Weights of a small transformer language model.
Size: 3 heads of 32, vocabulary 1024, 1.85M parameters.
Training: a variant of SOAP for these matrices, 109M tokens.
Each number is 128 + 32 x the weight over the matrix's rms, rounded and kept within 0 to 255. Layers, rows and columns count from 0.

# layer 4 MLP up, 384x96, rms 0.256, rows 330-336, columns 0-95
[[105 141 103 139 146  93 112 216 129  97 137 153 101  70 101 125 211  84 159 138 190 127 136 149  66 146  89 202 123 107 155 138 146 109 152 124  87 107 155 112 127 100 139 146  97 112 115  34 138 104 142 163 147 183 110  77 147 138 116 160 127  97 129 127 141 116  67 107  67 114 158 107 126 139  93 151 155 164  74 139 184  74 173 154 154  51 106  98 127 110 122 124  70 133 188 142]
 [110 180 161 184 167 100 113 179 123  82 145 136 107 135 134 113 135 160 113 150 109  93  88 126 122  69  66 139 127 129  88 135 155 124 118 130 157 142 141 202 111 103 172 180 119 113 176 127 119 116 118 154  97 102 104 141  99 115 120 143 134 142 157 168 161 111 121 120 105  93 121 149 115  91  89 182 123 117 120 135 125 140  91 123 127 135 194  81 119 137 118 147  67 133 113 139]
 [162 160 151 195 112  89 139 121 118 149 141 123 124 125 147 142 123 131 138 120 125  98 149  81 128 137  98 137 154  94 107 130 124 150  99 149 133 178 149 133 125 137 150  93 113 124 134 143 160 134 128 126 104  86 105 118 146 116 124  91  85  90 112 143 141 134 126 103 109 128 139 103 143 152 148 132 178 105 107 106 152 132 145 133 121 142 147 139 137 121 121 119 137 144  98 150]
 [142 157 159 107 149 117 150 130 131 199 125  82  95 127 114 116  98 132 111 117 160 163 138 132 160 174 115 125 129 100 109 114 154 133 124 123 162 166 102 139 148 128 186  69 115  92 123  83 120 122  85 172 112 142 109 118 144 129 115 133 112 131 121 175 154 102  76 140 140 103 172  97 118 110 139 153 101 153 138 127  77 141 107 139 138 106 149 118  68  94 137 142 124  70 126 105]
 [ 99 113 108 113 109 156 164 138  82 108 160 107 127 104 121 157  97 137 150 114  99 113 119 110 134 147 157 121 140 118 108  89 184 145 101 126 172 101 126  95 129 101 120 144 131 179 100 142 140 138 143 126 129 128 114 119 155 156 122 115  96 172 122 152 122 164  96 146 139 100 150 135 121 123 123 134 120 128 151 159 169 118 134 121  98 107 156 150 106 123 134 105 125 141 131 133]
 [ 61 131 150 114 151 127 112 232 148  65 154  74 144 151 144 147 103 122  61 128 129 139 154 150 144 127 112 190 158 116 123  81  89 150 120 104 176  87 100  64 118  95 121 172 154 128 125 122 118 133 161 217 184  99  86 139 120 144  57 149 108 171 132 125 128 143 178 195 164 128 177 127 101  82 105 108 119  61  95 145  67 122 128  60 111 120 142 129 195 118 146 124 124 109 172  71]
 [144 154 143  96 109  90 174 121 125 140 119 119 102  89 162 120 121 140 142 106 162 125  97 102 218 114  95 100 147 132 125 155 130 168  38 122 135 180  85  96 207 104 150  89 119 114 122 158  77 115 146 114 110 112 128 134 106 135 127  97 127 102 126  66  97 149  90 163 109 120 167 124  74 116 115 113 146 135 173 132 102 145 123 184 122 115 192 119 173 148  86 142 185 152 126 186]]
# layer 4 MLP down (transposed), 384x96, rms 0.248, rows 330-336, columns 0-95
[[ 95 123 177 139 127 137 126   0 115 134 118  81 169 192 173 134  57 133 101  79 133 120  85 164 172 138 140  83 169 136 100 127 137 123 132 122 181 166 110 133 133 168  99 110 186 133 164 138 154 109 102 119 127  64 124 148 157  58 156  94 113 114 133 161 136 104 168 142 204 158 117 147 120  94 119 145 114 100 143 131 119 158  94 104 122 185 142 121 104  89 133 104 175  87 118  86]
 [117 146  97 159 141 123 117  76 129 113 134 114  96 110 132 133 158 133 123 142 140  84 122 132  94 152 160 111 125 156 130 121  94 124  96 150  97 110  88 128 145 151 143 132 137 121 131 133 156 190 113 122 124 117 118 149  90  81 108 108 142  96  99 170  61  89  89  99 148 168 119  76 151 156 138 115 118 130 142 166 166 140 123  54 128  85  45 115 139 166 130 126 127 156 140 152]
 [151 143 157 112 135 162  92 182 154 121 109 130 102 113 118 127 119 147  97 118 129 103 121 142 130  99 145 137  86 136 158 114 134 139 150 113 113  93 163 171 114 147 105 146 145 129 131  84  89 126 146 124 166 114  96 124 133 173 152  89 131 153 106 137 142  89 102 145 134 190 122 114 155 106  99 143 135 148 129 127 143 203 125 112 132 157  99  97 128 131 141 148 139 131 138  98]
 [110 133 116 123 211 148 120 168  96 106 168 114 118 127  99  87 109 101  95 118  90 132 141 100 142 121 162  82 109 121 152 130 158 101 128 113 159 110 163  84 152 101  61 128  96 152  90 168 131 104 176  88 184 158 154  78 135 104 114 148 122 143 117 124 143 208 114 116 115 135 123 148 124 115 165 137 133 107 144  99 132 107 163 111  81 175 119 121 180 147 163 128 147 133  92 146]
 [134 120  91 122 124  85 115 122 114 112 119 141 121 154 120 124 107 114 128 146 130 184 100 147  95 152 142 119 112 157 110 141 116 135 114 113 120 152 124  87 111 114 142 147 120 131 105  91 125 101 154 120 141 123 142 111 127 115 138 106 118 111  76 127 139 108 136 135  99 132 137  96 136  77 102 119 101 118 150  94 132 120 113 141 120 117 109 133 171 125  64 130 100  85 142 143]
 [170 205 101 188 139 128 136 134 160  85 221 104 145  52 131 125  53 135 110  84 130 132 164  80 140 157 104 164 145 103 157 111  51 115 125 109 131 146 107 160 115 147 109 160 110 162 172 121 171 207 148 129  93 128 119 153 107  99 134 114 135 131 127 118 150 191 127  94 119 102 143 157 132 136 168 161 132 135 121 108 105 112 156  69 137  91 113 131 115  89 136  22 105 104 114 135]
 [107 139 101 115 110  81 146 178  67 104  74 157 145 197 160 127 182 148 148 142 125 122  99 102  86 157 150  67  81  92 161 125 127 153 120 133 123 173 109 173  74  66 105 153 156  94 162 127  81 174 153 128 109 105 132 117 152 152 128 108 206 174 125 147 118 122 125 114 132 111 144  93  99 157 143 127 151  91 110 175 162 140 159 133 154 138  74 100 116  87 146 157 109 113 120 161]]